Weights of a small GPT-style language model, trained from scratch on English Wikipedia: width 96.
Each number is 128 + 24 x the weight over the matrix's rms, rounded and kept within 0 to 255. Layers, rows and columns count from 0.

# layer 6 MLP down (transposed), 576x96, rms 0.2, rows 374-409, columns 0-95
[[ 84 142 150 101 127 170 155 131 151 129 140 144 162 114 102 101  99 122 114 159 138  98 124 123 150 128 101 131 119 129 129 152  93 154  92 128 152 110 138 133 128 150 101 178 129 150 121 128 166 159 127 134 144 136 147 166 161 139 149 136 157 137 137 163  83 117 145 139 128 145 114 105 115  87 134  85 156 172 102 110 135 130 130 107  87 164 111 166 122 128  79  87 115 135 120 168]
 [164 121 127 117 100 152 107 127  86 113 147 119 161  98 144 120 134 141 147 135 103 138 125 119 155 144 155 128 105 142 160 164 174 105 137 108 144 146 102  98 138 153 124 134 161 118 133 136 112 118  96  90 119 116 130 162 105 119 133 107 114 136 122 110 141 130  94 130 106 154 143 136 126 136 112 120 142 131 122 114 112 121 135 104 143 133 135 114 161 158 126 143 129 134 122 107]
 [ 97  94 144 109  87 139 147 103 103 143 124 152 144 119 174 145 128 137  93 111 113 125 120 157 100 144  77 152 110 151 109  95 136  97 131 127  96 176 132 137  57 146 133 125 105 131 105 109 166 148 129 129 124 101  99 120 111 129 129 135 166  99 135 144 120 138 125  92 147 133 145 169 157 145 129 124 109 101 139 142 122 114 128 110 181 183 145 137 156 122 119 123 150 110 134 145]
 [ 97 102 133  84 129 155  83 128 116 132 126 127 114 143 148 151 139  90 118 146 136 108 119 128 166 122 139 104 170  96  80 130 120 129 147 186 150 161 138 139 108 132 170 134 153 136  87 174 108 115 136 138 108  69 139  87 133 117 117 143 104 118 129 127 117 166 126 147 131 121 103 146 119  80 134 131 101 162 137 137 144 154 115 156 133 135  98 152  98 127 161 204 164 152  86 190]
 [144 163  93 129 133 146  89 146 131 161 120 144 109 114 113 142 141 111 136 128 143 130 117 160 121 123 150 118 135 109 161  96 114 163 145 151 106 111 131 131 136 153 125 151  97 148 136 157 166 129 136 135 151 163 110 131 149  89 135 151 131 114 133 128 120 150 161 116 135  92 133 150 165 149 131 115  90 121 130 138 160 173 113 168 119 140 131 118 145 130 139 162 146 130 128 147]
 [143 163  90 143 130 123 131 157 123  82 148  83 139 138 123 152 147 101 126 143 109 137 121 184 150 114 180 135 150 129  79 170 139 117 137 116  99 114 165 143 108 157  78 127 132 139 129 120 130 107 154 113 136 157  85  67 110  94  98 138 134 115 148 187  99  93 131 194 172  93 175 146 129 166 116 114 108 145 152 147  99 128  91 128 140 144 106 117 172 134 106 159 114 142  66 140]
 [147 131 148 169 151 130 116 163 140 115  97  85 101 128 122 138 120 145 140 122 144 140 116 143 149 131 177 112 136 125 148 128 123 149 141 129 128 115 144 147 145 103 111 116 135 151 132 117 134 131 119 139 154 119 146 149 128 118 153 140 138 125 143 128 114 102 148 153 125 145  99 163 129 143 136 179 122 137 131 164 138 161 101 155 105 101 111 137 142 136 139 141 177 173 147 163]
 [161 137 156 133 123 136 130 111 122 102 143 156 128 117 121 117 128 129 135 116 142 137 148 143 126 126 152 116  86 127 128 136 139 133 111 107 124 144 152 135 152 127 132 121 106 135 142 157 124 125 152 133 128 106 122 120 119 130 130 129 124 164 146 148 134 140 139 117 115  80 112 118 158 111 114 125 134 142 127 163 132 145 156 121 142 129 129 194 112 149 117 130 140 169 144 133]
 [145 132 119 125 120 132 161 182 152 154 146 176 104 123 100 100 152 160 116 173  82 129 137 125 104 154 135 143 154 116 132 161 136 148 176 119 107 135 113  96 112 110 134 115 110 144 109 189 150 153 116 122  91 141 147 134 145 116 122 152 117 119 139 137 133 118 132 146 108 120 158 149 111 120  97  97 128 145 120 131  95 137 129 112 133 136 151 129 135 115 128 137 167 104 164  93]
 [138 146 151 119  90 130 140 127 140  98 152 105 144 139 143 131 142 140 142 136 168 135 155 129 120 152 152 107 102 148 117 133 122 103 126 122 133 125 160 123 148 161 111 122 110 147 143 129 141 145  87 124 113 109 120 104  86 132 116 128 101 155 127 120 133 115 101 143 130 152 117 127 149 131  98 126 161 119 143 115 117 132 128 127 146 163 164 120 153 137 113 141 134 114 175 104]
 [160 145 149 101 131 136 117 121 118 138 165 118 130 102 136 123 124 122 130 130 142 142 141 132 125 118 117 141 111 150 124 130 131 129 127  95 134 157 141  90 143 128 159 118 126 100 169 133  96 142 163 103 124 130 123 125 149 161 169 115 128 148 161 121 138 131 105 134 148  96 133 138 115 115 131 125 119 134 139 154 122 135 160 122 152 121 126 105 142 112 133 128 130 122 131  96]
 [132 144 130  96 142 168 125 115 127 136 126 108 152 183 174 203 106 164 140 123 121 139 123 166 134 145 137 122 142 105 102  85 129 140 145 123 117 113  73 115 113 107  79 132 143 121 170 133 122 111 158  86 114 138 149 130 151 158 107 135 153 139 160 102  88 127 128 137 142 123 135 145  99 113  67 122 132  99 128 132 116 132 135 118 162 127 173 136 118  97 119 139 122 132 136 140]
 [113 113  76 138 176 148 201 147 122 196 103 202 145  58 101  85  99  87 109 210  77  98 148 131 112 104 132 145 156 136 117 138 102  98 113 157 120 130 115  84 153 142 170 149 122 133  89 123 126 149 116 132  84 108 146  74  78  92 133 156 133 163 127 145 149 125 163 137 123 143 151 130  80 184 164 136 138 115 134 128 130 121 130 114 124 123 141 125 144  99 115 108 117 108 129 111]
 [144  78  88 100 133 144 141 152 139 169 141 130 118 127  97 160  95 156 181 119 102 108 113 114 164 133 157 121 149 130 156 119 105 131 151 131 166  75 132 127 141  86 122 110 152 150 176 145 119 137 101 133 126 150 150 138 135 125 126 158 145 143 165 115 132 101 157 138 113 142 115 112 136 123 110 199 106  47 101 102  79  98 123 112 138 146 129 127  81  86 132 107 124 112 129 111]
 [103 132 141 129 115 134 139 159 143 126  88 146 130 148 141 183 117 123 144 107 112 149 178 140 113 146  77 132  99 150 121  95 115  99 122  91 149 132  94 138 115 114 113 132 155 104 143 135 144  96 156 145 146 137 171 129 121 111 145  98 112 156 127 144 148 163 139 122 150 105 119 173 145 100 109 163 126 125 104 102 136 120 140 125 143 141 117 162 140  58 111 133 134 119 168 112]
 [113 122 112 137 116  82 123 145 145 128 140 139  94 119 131 115 151 131 108 168 130 130 135  83 118 100 127  95 188  98 107 101 146 164  86 171 135 131 144 141  86 134 109 130 140 141 156 151 134 159 181 164 106 106 158 112 102 106 128  99 119 116 112 105 153 157 168 117 104 122  89 118  99 164 113 139 119 144  99 176  70  78 140 168 116 124 118 131 106 159 142 151  99 122 153 160]
 [125 104 111 119 141 152 133 114 135 115 134 112 134 112 110 167 106 150  87 136 113 164 130 165 147 115  84 118 115 111 148 133 146 163 122 116 151 107 125 140 146 144 152 106 180 132 130 160 145 144 116 132 122 130 123 123 116 138 146 138 146 157 120 118 130 161 108 120 116 153 134 127 122 123 177 129 132 134 111 163 127 143 122  96 127 149 146 135 133 157 139 160 141 126 154 141]
 [117  96 108 134 113 109 164 123  88 153 129 146 127 102 109  97  75 119 100 140 135 133 134 119 151 143 132 143 142 131 141 143 188 134 100 183 164  95 136  92 119 139 148 140 153 169 111 145 136 153 107  96 127 157 123 127 118 101 132  78  99 120 124 158  90 146 150  97 128 136 150 140 130 110 107 178 115 106 130 113 149 122 113 122 150  97 152 136 115 126 131 126 160 141 172 112]
 [119 114  84 142 153 110 154 169 119 122 122 123 127 137  97 155  74 143 130 111 147 128 140 128 121  76 101 119 135 126 141 126 106 106 123 113 131 111 104  86 141 102 156 168 113 157 111 160 148 145 129 147 142 119 126 126 121 134  61 138 118  83 146 140 119 116 136 120 132  63 146 125  99 117 116 148 103 123 163 147 121  77 115 108 130  93 128 135 115 139 180 132 158 124 110 167]
 [117 175 138 114  87 223 125 147 201 134  89  87 135 149  69 127  97 100 155 112 138 134 112 128  95 147  87 103 141 111 116 155 124 114  76 150 104 149 111 173 128 153 181 173 123 101  90 149 176 133 140  63  98 135 141  99 126  92 138  93 195 135 190 104 163  97 120 194 197 119 106 152 175  98 101 156  98  90 147 106 177 147 124  70 125 147  90 100 225  91  85 117 156 138  31  64]
 [138 132 122 148 116 142 127 139 122 130 150 129 130 128 154 134 138 149 136 146 109 140 141 143 140 130 143 153  96 128 137 152 155 120 134 143 140 130 117 122 126 149 175 116 169 120 110 140 123 156 105 116 142 131 106 137  79  90 165  94 103 124 126 108 134 116 127 132 105 117 117 127 150 122 152 117 135 128 127 134  76 133 148  84 131 128 107 112 167 153 113 149 154 135 118 133]
 [ 92 127 167  58 120 147 128  91 168 102 131  99 169 111 124 115 139 133 115 144 110 123 137 134 120 124 126 144  74 106 124 150 175 123 137 126 123 162 143 129 117 174 172  98 117 113  97 142 114 112 199 100 136 126 139 110 146 114 101 160 114 162 142 109 100 109 154 155  99 136 150 127 113 102 138 101 158 111 120 121 155 112 110 101 108 137 114 128  94 133 138  83 106 133 118 154]
 [125  85 158 143  70 127 129 118 130 136 112 129 145 125 100 127 146 110 153 125 176 134 146 135 109 132 126 161 144 130 113 135 129 133 135 147 138 149 146 134 140 149 137 129 114 146 158 130 108 129 142  87 139 135 145 146 125 153 131 118 117 159 123 117 115 116 123 137 107 129 131  88 120  92 121 146 127 130 158 139 109 127 119 119 140 126 133 103 103 118 119 172 154 136 129 124]
 [120 183 164 104 111 151 178 153 138  70 141 116 172 155  96 141  89  99 127 188 147 165 103 200 130 140 190 121 112 166 170 159 142 121  87 127 109  97 128 117 156 121 126 121 106  95  96  99 124 132 102 138 126 142 101 125 153 115 134  88 159  98  92 178 171 142 153  99 155 155 166 106 138 153 129 119 115 159 135 117 142 132 148 115 139 129 178 156 118 101  86 101 105 190  80 125]
 [140 129 144 113 116  86 142 118 132 102 120  83 120  96 160 132 131 130 124 116 130 136 132 113 131 106 100 141 143 167 101 181 132 103 120 129 118 129 141 118 119 105 133 114 114 105 148 130 110 145 129 151 121 124 136 130 106 120 157 150 107 142 120 152 145  97  80 137 122 120 113 117 117 121 129 120 152 116 139 141 112 115 108 123 110 102 138 123 122 109 126 125 109 130 132  93]
 [144 127 117 137 139 129 127 121 128 130 106 127 120 104 119 112 110 116 140 105 157 132  85 119 135 139 148 116 119 152 121  94 105  91 105 121 140 136 147 130 127  89 127 137 106 110 147 130 113 113 144 164 145 120 147 105 109 148 113 145 109 113 131 112  83 142 150 124 105 127 135  96 119 117 134 141 134 112 115 175 131 102 112 122 148  80 139 111 109 110 129 109 167 129 148 137]
 [142 137 131 145 132 164 139 127 137 140 117 115 144 132 128 201  98 111 123 151 126 170 129 125 121 136 108 132 119 125 124 100 153 139 132 114 128  90 143  85 109 131 104 155 170  96 130 116 129 125 117 128 106 133 128 152 119 115 115 127 109 109 158 122 151  84 115 139 125 132 139 146 128 128 108 135 146 139  93 163 119 113 159 132 150 118 144 145 116 103 160 121 139 123 146 112]
 [106 164 122 117 108 127 131 118 116 125 160 136 127 132 156 102  88 105 106 135 131 116 106 179 141 147 132 149 122 141 119 195 124 138 113 179 173 138 118 132  91 108  85 108 116 129 151 135 159 155 111 144 159 116 157 143  79 105 145 112 168 144 112 150 133 121  82 154 107 154  99 135 111 158  85 156 126 123 109  99  96 122  93 150 130 130 156 144 135 131  92 123 114 142 155  85]
 [114 157  95 125 109  65 189 137 113 169 145 124  87 162 127  73 125 143 152 187 147  98  74 118 127 138 147 133 163 167 124 107 109 130 127 159  98 134 161 144 139 156 125 172  89 129  76  85 109  75 109 143 123 135 163 109 116  88 136 185  80 121 113 165 133 109 155 130 129 135 192  95 117 135 123 127 122  92 128 100 144 105 130 111 112 122 144 135 172  96 110 165 117 116  86 142]
 [125 117 153 134 140 144 121 117 135 131 143 109 166 103 134 150 130 134 113 123 160 149 132 156 107 126 125 134  95 162 147 122 146 127 109 107 152 147 131 136 168 122 117 127 171 116 113 116 111 153 151 137 127 117 126 141  83 125 138 115 131 137 135 120 123 161 142 159 108 126 131 155 128 132 123 122 135 128 148 108 144 151 154 118 161 116 128 126 158 105 121 159 142 162 168 147]
 [101 147 116 146 136 104 110 147 127 154 154 135 154 130  97 155 102 115 111 165  95  68 141 118 150 142 162 156 126 125 101 143 125  82 144 114 109 136  89 154  82 130 121  80  85 131 125 154 131  90 166 109 148 175 133 106 122 141 122 122 159 146  97 164 139 118 125 120 145 137 111 134 154 151 107 138 142 164 114 168 164  88 158 127 139 135 123 143 128 148 115 157 138 134 157  92]
 [ 86 151 151 148  93 107 122 119 133 105 146 150  89 142 125 119 113 137 106 178 156 121  89 110 144 122 157 111 128 111 150 110 123 131 118 114 125  91 180 137 123 121 132 110 114 164 138 150 122 136 132 145 126 112 104 118 162 101 148 103  84  99 119 124 141  97 155 118  94 110 125 119 114 156 132 166 129 128 123 154 116 149 145 157 138 139 131 157 121  71  90 112 110 103 130 106]
 [122 160  99 138  79 111 141 120 131 101 124  94 140 151 115 142 150 138  86 118 171 115 120  96 126  85 137 105 151 113 104 134 105 125 109 146 155 109  90 122 132 148 126 164 189 104 120 128 163 105 136  82 128 116 104 111 141 160 151 106  90 105 142 122  76 161 136 170 120 122 140  81 129 100  85  97  92 130 132 139 104 118 107 150 133 134 106 133 157  99 121 174 143 137 126 119]
 [123 118 129 137 143 109 102 133  96 123 171 144  98 156  76 142 139 133 135 130 110 152 116 137 115  95 118 165  96 129  56 138 101  80 150 136  96 146 112 120 160 141  87 182 148 173 132 125 153 110 167 102 128 140 235  83 172 191 111 132 110 165 131 132 116 132 150  96 130  99 128 139 124  98 109 166 154 130 112 115 135  95  98  93 109 132 122 135  99  99 121 111  80 137 106 102]
 [122 121  98 145 145 123 135 119 110 123 129 109 132 141 127 108 137 142 148 113  90 172 156 154  92 112 181 130 125  96 130 100  95 133 141 128 125 214 104 175 150 131 109 127  77 117 127 127 126 153 125 139 104 113 123 131  92 100 102 108 149  74 151  92 132 177 112 126 103 138 123 142 143 126  84 146 159 129 113 154 142  94 110 108 103 105  95 118 123 148  99 153 116 138 102 157]
 [121 162 146 127 140 115 153 141 143 122 122 120 147 129 121 130 128 103 125 143 160 140 130 155 133 142 162 130  91 163 142  99 163 122 130 105 131 105 129 118 159 134 132 153 104 100 115 134 134 136 137 153 124 129 113 124 132 146 137 107 146 121 130 150 149 158 130 135 142 139 136 122 113 135 133 130 148 141 119 133 110 155 121  85 144 130 128 113 146 135 111 147 145 105 154 142]]
# layer 6 MLP up, 576x96, rms 0.21, rows 375-410, columns 0-95
[[108 138 122 107 127 107 137 110 131  94 133 120 102 148 103 109 178 125 133 100 171 128 152  86 135 146 123 170 167 136 139 156 115 123 139 159 125 126 124 116 149 165  90 124 115 134 127 128 126 133 116 154 158 136 116 139 127  89  85 147 142 132 148 153 133 144 151  88  88 124 129 159 111 130 133 155 108 129 102 121 178 168 115 214 155 124 109 184  97 110 162 158 113 107 146 105]
 [174 120 134 115 124 149 111 146 128 149 126  96 136 135 137  97 151 117 105 133 118  91 157 134 109 124 146 142 155 131 101 155 149 103 159  86 172 115 142 180 136 175 139  95 116 118 153 116 138 125 127 116 121 144 143  95 121 125 118 137 117 141 112 113 178 139 113 180 116 141 173 107 114 154 110  69 137 114 154 170 120 145 126 114 105 115 153 141 103  96 101 134  93 144 124 135]
 [142 143 144  82 116  94 142 105 140 114 108 110 125 151 149 156 125 138  77 153 131 131 100 133 160 116 140 113  99 115 106 141 142 135 151  98 129 103 149 177 119 146 138 120 126  74 128 149 130 176 137 166 120 107 138  99 140 137 146 160 109 102 169 108 137 120  98 107  82 137 144 123 146 148 131 157 101  99  97 163 102 146 102 120 103 136 137 136 144 128 127 114 188 121 121 128]
 [154 128 116 134 125 117 129 117  89 174 145 120 117  94 131 103 110  89 177  97 109 137 127 151 116 125 112 153 129 135 101 143 106 146 131  90 102  55 167 102 125 105 143 135 130 166 157 108 114 148 130 183 121 105 107 115  55 102 156  92  94 144 151 128 118 104 104 158 119 121 119 113 145 112 115 110  97  98  71 104 126 130 106 102 135  99 132 109 142  91 115 167 129 125 114 139]
 [107 146 146 149 125 135 109 124  92 108 147 173  97 134 159 111 122 132 146 107  94 146  94 168 103 142  72 148 151 173 110 127 142  66 129 151 101 123 113 131 119  93 143 120 150  75 193 110 109 109 140 149 104  71 120  93 137 105 139 129 103  99 117 142 137 133 168 120 151 140 124 133  76 125  85 114 157 128 179  95 104 132  89 108 123 140 144 106 141 141 163 122 141 115 166 132]
 [115 147 116 126 139 140 146 139 120 120 127 136 130 121 129 137  91 141 112  93  94 130 158 149 122 115 121 140 120 126 113 101 114 131 145 101 183 153 161 105 133 127 155 101 105 141 137  89 123 144 113 122 119 134 139 123  85 104 125 139 128 132 152 177 146 132 118 140 125 105 118 162 110 132 154 114 126 136 111 130 120 142 119 122 136 113 107 120 138 164 145 124 131 132 117 121]
 [127  52  97 122 124 144  89 136 109 141  91  93 130 145 139  95 128 187 138 169 127 142 167 124 132 132 127 108 182 103 126 162 110 123  97 124 113 105 104 156  88 101 119 132 130 159 188  90 161 125 112 143 127 137 114 118 107 129 152 111 148 125 143 132  98  91 159 153  92 147 136 181 110 120 127 176 127 103 139  97 135 128 204 123  91 131 120 113 157 118 136 112 127 146 138 194]
 [135  83 121  75 153 127 104 110 143  94 116  92 122 143 147  85 126 113 137  82 153 107 146 147 139 149 142 113 117 149  98 161 120 110 126 146 121 123 127 128 135 116 166  73  90 110 137 124 165 141 163 120 145 164 148 116 111 142 146 129 134 130 139 139 144 102 117 131 124 123 102  82 146 111 129 127 113 137 139 155 128 146 120 164 130 120 135 144  83 139 103 171  85 155 117 196]
 [110 110  87 144 120 120 133 124 145 138 126 157 122 147 112 131 115 157 127 146 136 136 137 169 118 108  83 104 141  92 151 145 147 156 138 122  99 131 169 133 103 106 135 144 104 117 154 103 133 125 154 142 129 108 143 155 162 139 125 142 128 153 101 150 111 106 130 126 134 103 159 145 139 140 142 145 145 109 102 148 106 135 125 101 106 130 149 133 149 147 128 111 137  97  82 102]
 [ 96 154 110 110 136 143 146 113 153 145 132  99 158 155 132  85 146 145 142 106 126 130 112 131 109 130 140 114 141 102 141 122 131 148 116 134 193 108  69 153 131 147 126 112  87 125 123  98 158 182 103  84 146 159 144 145 156 135  99 162 126 139 157 166 122 135 124  90 121 163  93 167 112 117 106 100 157 127 132 141 140 125 110 144 120 197  91 120 123 126 157 133 119 132  96  97]
 [125 133 179 124 130 137 109 115 134 124 130 104 120 129 176 116  87 107 156 105 160 104 130 122 131  91 125 146 141 118 133 173 113 145  79 125  99 168 152 134  85 170 122 142 147 136 110 111 135 157 197 111 130  64 126 145 174 162  85 138 150 121 117 118 128 130  96 105  90 107 111  98 145  49 158 121 148 135 142 159 153 115  84 204 125 126 142 173 152 158 125 142 135 128 143 138]
 [132 101 134 150 132 106 109 127 174 170 156 151 136 139 140 108 124 169 109  83 145 114  83 133  88 109 134 129 146 171 118  97 162 139 129 147  96 122 145 164  99  98 118  74 136 130 183 166  86 147 105 120  87  80 150 102  89 124 126 113  99  74 133 143 126 171 114 107 128 152 117 130 102 139  33 137 161  92  98 104 110 113 140  89  93 119 125 101 119 142 162 112 138 141 154 165]
 [140  79  94 133 114 128 162 180 177 105 158 148 160 130 104 154  94 132 134 126 175 138  90  95 105 156 175 142 132  96 124 127 190 109 138 137 120 120 125 138 166 137 139 112 125 130 116  83 145 182 129 102 105 145  68 145 118 150 117 126 119 182 128 138 115  84 132 133 123  98 125 121 110 174 128 177 134  98 138 151 134  91 139 107 162 148 131 137 106 122 164  98 153 157 158 103]
 [123 164 110 137 116 158  94 110 141  97 125 117 107 129 136  89 136  95 136 132  98 101 105 113 109 114 153 139 127 138 121 136 142 103 144 139 131 116 153 107 168 161 133 127 172 119 166 123 172 133 103 128 124 132 145 123 138 154 100 133 143 147 122 164 121 117 113 134 141 154 137 142 118 128 158 106 110 128 142 133 123 108 108  93  96 131 108  92 151 128 126 101 133 134  94 117]
 [150 117  97 107 100  65 178 140 122 100  92 138 116 152 112 120 116 107 108 152 105 130 156 133 146 168 109  89 172 140 111  98 129 132 152 141 137 104 137 136 179 121 175 128 124  93 176 156 136 147 173 156 157 143 157 114 141 164 133 132 166 159  92 128 101 127 132  58 165 103 106 161 124 137 107 117 110 134 110 116  95 109 153 115 125 108 168 145 146 110 123 136 151 148 125 123]
 [160 124 136 115 151 133 108 145 129 140 103 132 134 137 123 147  93 133 131 138 162  90 119 127 108 134 110 121 158 151 139 147 128 134 124 140 126 111 109 137 130 123 117 144  88 153 139 148 123 117 143 131 196 103 133 125 137 134 143 123 161 112 127  97 126  98 124 126 151 117 108 101  90 148 136 146 155 131 150 138 145 107 131 143 116 135 112 138  95 150 101 105 136 122 130 125]
 [107 155 136 133 111 143 139 116 103 116 124 113 109  98  83 125 114 105 120 139 121 156 105 139 118 127  80 108 133 108 105 120 181 135  97 142  86 158 181 128 113  98 111 126 125 123 148 145 166 128 150 103 112 119 124 142  79 152 131 102 164  99 113 143 147 129 121 112 141 163 142 143 123 149 111 146 151 141 122 101 123 102 155 134 140 118 139 105 157 116 145 116 151 147 112 135]
 [ 92 111 122 112 118 142  96 128 164 133 144 130 115 112 113 128 126 130 154 139 123 133 146  94 134 114 113 122 122 116 131 103 143 130 123 122 132 116 158 110 170  84 109  71 153 136 157 122  70 134 120 110 102 108 115 141 142  86 148 165 113 159 138  83 177 149 139 151  87  85 145 122  98 141 121 113 133 137 144 137 108 104 131 162 165 139 121  94 113 137 109 140  98 168 140 110]
 [ 85 153 163 129  95 187 135  90 161  98 168  88 154 140 110 148 113 129 169 122 136 128 114 118  72 147 129 108 104 105 156 100 130 119 104 147 148 103 139 130 151 162 142  89  92 129 136 164 107 141 135 133 124 133 146  86 134 184 130 158 155 116 158 119  73 123 151 174 134 165 107  97 137 154 127 113 116 114 120 159 177 141 174 120 167 192 108  90 124 134 147 131 100 109 109 113]
 [109 111 159 123 107 130 138 109 118 124 108 112 103 148  96 119 159 137 163 157 105 148 138  90 182 123 164 135 187 124 103 140  97 120 125 122 135 145 107 132 142 166 120 101 115 146 131 126  93 100 142 144 123 110 130 161 148 147  79 118 121 130 132 155 100 117 153 108  98 111 129 123  96 131 118 114 118 137  96 131 111 130 121 146 143 126 140 128  97 132 101 123 133 127 103 171]
 [125 125 144  88 158 107 129 131 115 123 142 152 145 178 149 114 169 114 141 196 102 149 116 153  84 140  92 107 119 115 142 106 134 116 128  86 189 135 130 126 167 128 129 109  77 125 117 129  95 167 106  92 136 138 152 122 115 124 142  96 165 130 130 120 134 108 153 143 117 121 136 155  74 153  94  80 133 144 124 121 133 156 140 128 139 102 161  84 139 110 125 110 127 111 119 136]
 [133 117 123 122 134 154 124 131 147 114  99 170 111 167 113 122 105 122 179 140 120 179 117 131 104 115 108 112 109 128 152 145 174 131 103 134 139 141 136 166 128 121 130 124 159 133 110 150 111 118 111 152 119 146 105  85 105 107  76 106 151 155 181 138 108 115 100 162  94 108 109 143 170  88 111 122  91 117 119 139 138 149 178 128 169 110 118 127 163 116 121 106 113 116 131 177]
 [156 158  88 121 118 134  99 159 154 180 163 130 172 131 211 124  83 124  96 130 123 119 163 101 136 163 120 150 104 133 123  96 158  67 104 152 136 138  91 160 104 120 118  77  74 168  73 106 106  94 159 105 138 142 114 139 143 153 140 123 124 112 101 152 114 145 126 117 130 102 116 105 137 118 109 126 129 143 133 162  90 132 148 134 121 153  83  81 125 133  89 128  64 107 116 152]
 [113 142 130 100 134  99 159  82 175 125 114 164 119 142 123 127 129 110  80 106 101 136 137 144 165 162 114 151 181 143 129  78 101 135 156 157 168  93 120 146 121 142 146 117 125 108 132  71 151 129 159  79 126 104 140 123 147 156 127 130 158  74 138 125 136 142 137 119 151 122 125 159 137 164 160 152  97 126 142 128 131  93 111  68  92 124 194 137 154 128 140 129 121 151 101 127]
 [128 117 115  89 146 111  73 120 118 135 170 173  95 118 156 137 114 127  99 153 148  67 159 130 133 127 103  79  90  86  68 142 103 117 140 114  98  85 129 136  90 132  94 138 143  79 119 118 172 150  90 159 108 126 132 132 168 120 145 139 155 130 119 137 130 105 120 103 150  95 115 163 145 134 121 144 172 143 151  95 130 115 130 172 169 166 141 138 115 155 131 106 111 123 140 134]
 [ 72 138 118 148 127  99 102 133 122 126 134 134 113 139 126 140  96 107 129 131 162 125 121 132 131 168 138  93 107 115 119 118 155 102 128 110 140 117 146 132 131 124 104 135 102  92  99 126 120 168 146 130  93  99 129 101 146 133 168 109 102 147 145 152 120 104 109 128 115 126 147 114 149 137 142 143 121 118 122 167 134 114 134 124 153 141 112 129 141 146  98 145 128  98  96  86]
 [114 139 140 144 114 128 136 136 126 136  87  49 112 119 147 115 111 145 110 155 106 126 141 153 125 138 125 104 161 146 101 131 101  63 153 149 160 122 109 124 123 131 106 117 111 112 143 165 141 120 118 150 179 133 131 130 143 144 132 179 165 141 155 105 120 128 140 109 118 128 124 140 180 155 123 105 109 152 150  83  94 158  94 139 116 111 189  91 122 144 132 130 169 140 169 111]
 [126  97  97 148 162 137 103 108 121 116 140 112 149  83 134 116 170 104 139 144 139 128 163 100 116 176 122 113  72  80 143 101 129 119 181 155 131 115 102 122 134  95 144 122 101 126 171 152 135 144  95 153 125 139 165 184 126 119 175 143 171 108 192 143 161 116 132 125 116 105 121 159 132  90 148  98 172 123 103 130 113 127 179 169 138 140 102 101 133 112 106 115 162 134 180 144]
 [ 99 151 138 113 100 121 109 170 139 123 128 114 142 133 123 106 149 119 103 153 156 106 125 124 104 145 148  87 172 127 172 135  99 106 119  97  95 132 102 156 104 131 108 129 134 144 138 126 139 139  93 166 135 144 151 106 120 149 126 142 162  81 118 125 104 132 140 135 141  73 130 176 116 120 134 107 122 146 120  83 138 130 142 131 124 118 118 121 109 100 115 148 101 188 145 101]
 [143 112 107 105 113 183 120 145 124 117 171 138 127 145  85 110 126 144 159 148 157 153 103  92 128 111 159 121 105 156 143 145 178 127 122 115 146 113 202 130  85 137 154 155 113  88 148 137 150 133  74  95 130 124 136 198 119 119 120 107 123 147 155 126 163 143 130 120 128 145 145 123 120 127 176 116 125 114  95 130 122 148 129 116  77 110 170 121 137 128 128 128 101 103 103 161]
 [ 97 144 138 107 142  98 112 138 164 109  98 105 135 112 136 148  79 149 153 124 146 138 130  81 157 116 132 146  98 130 116 112 131  83  97 152 142 142 133 140 138 140 118 127 130 130 127 156 155 119 148 118 155 159 110 150 143 150 109 103 139 122 133 173 125 118 118 101 119 147 118 176  91 143 155 138 138  91 104 161 167 149 115 105  83 141 103 126 113 155 115 151  81 133 109 148]
 [120 120 127 124 123 110 151  91 132 110 133 141  95 139 143 124 122 122 167 127 136 156 137 145 133 153 144 119 130 145 105 123 114  82 146 144 135 121 144 144 142 170 123  95 166  90 137  94 148 167 141 148 144 127 135 145 137 141 127 128 141 131  86 122 108 116 150 123 116 157 123 118 161 157 111 140 121 152  57 135  42 150 141  93 106 141  96  69 127 160 125 143 156 128 114  89]
 [ 92 101 128 110 142 150 140 145 137 129  62 131 138  93 120 148 130  98  82 100 132 124 125 133 143 125 123  89 111 143 153 109  86 167 119 150 171 108 166 144 155 145 170 100  91  99 134 164  86 131 110 176 125 123  76 161  97 100 132 107 128  79 112 170 148  80 130 120 113 139 146 110 123 174 131 156 136  88 144 146 145 124 101 121 130 121 151 126 147 140 143 113 119 108 147 141]
 [120 114 120 181 103 127 129 135  93 102 135 141 170 146 102 117 154 157 112  77 119  84 121 111 105 164 145  72 151 135 107 139 146 100  89 161 106 155 102 100 146 156 187 119 116 108 113 119 145 135 134 174  94 137 137 143 176 126 110 135 152 144 154 123 111 127 139 116 157 135 121  99 142 158 176 108 123 114 155  84 138 113 149 131 101 105 130 159 104  97 129 114  89 150 120 128]
 [125 177 106 160 111 122 133 136 126  89  71 176 159 142 120  92 115 131 118 121 139 129 100 120 101 126 140 120 126 113 128 155  97 134 109 113 120 147 126 143 136 136 130 119 142 130 188 139  97 142 129 140 127 146 122 100  95 139  75 109 124 108 129 139 109 120 140 134 117  85 144 135 132  88 119 126 155 120 144  98 149 126 150 155 104  90 116  93 125 114 140 137 118 110 151 115]
 [ 98 116 181 119  83 149 114  94 139 119 122 113 125 101 132 129 101 129 105 102 150 121  87 152 162  97 107 113 160 135 119 124 144  86 132 104 120 146 139 150  84 161  91 115 121 157 129  93 141 141 135  91 142 118 110  81 149 174 173 163 146 138 112 142 128 143 138 161 134 154 104 154 190 107 108 167 153 161  94 159 118 132 118 103 127 154 137 134 138 116 133 125 152 100  80 162]]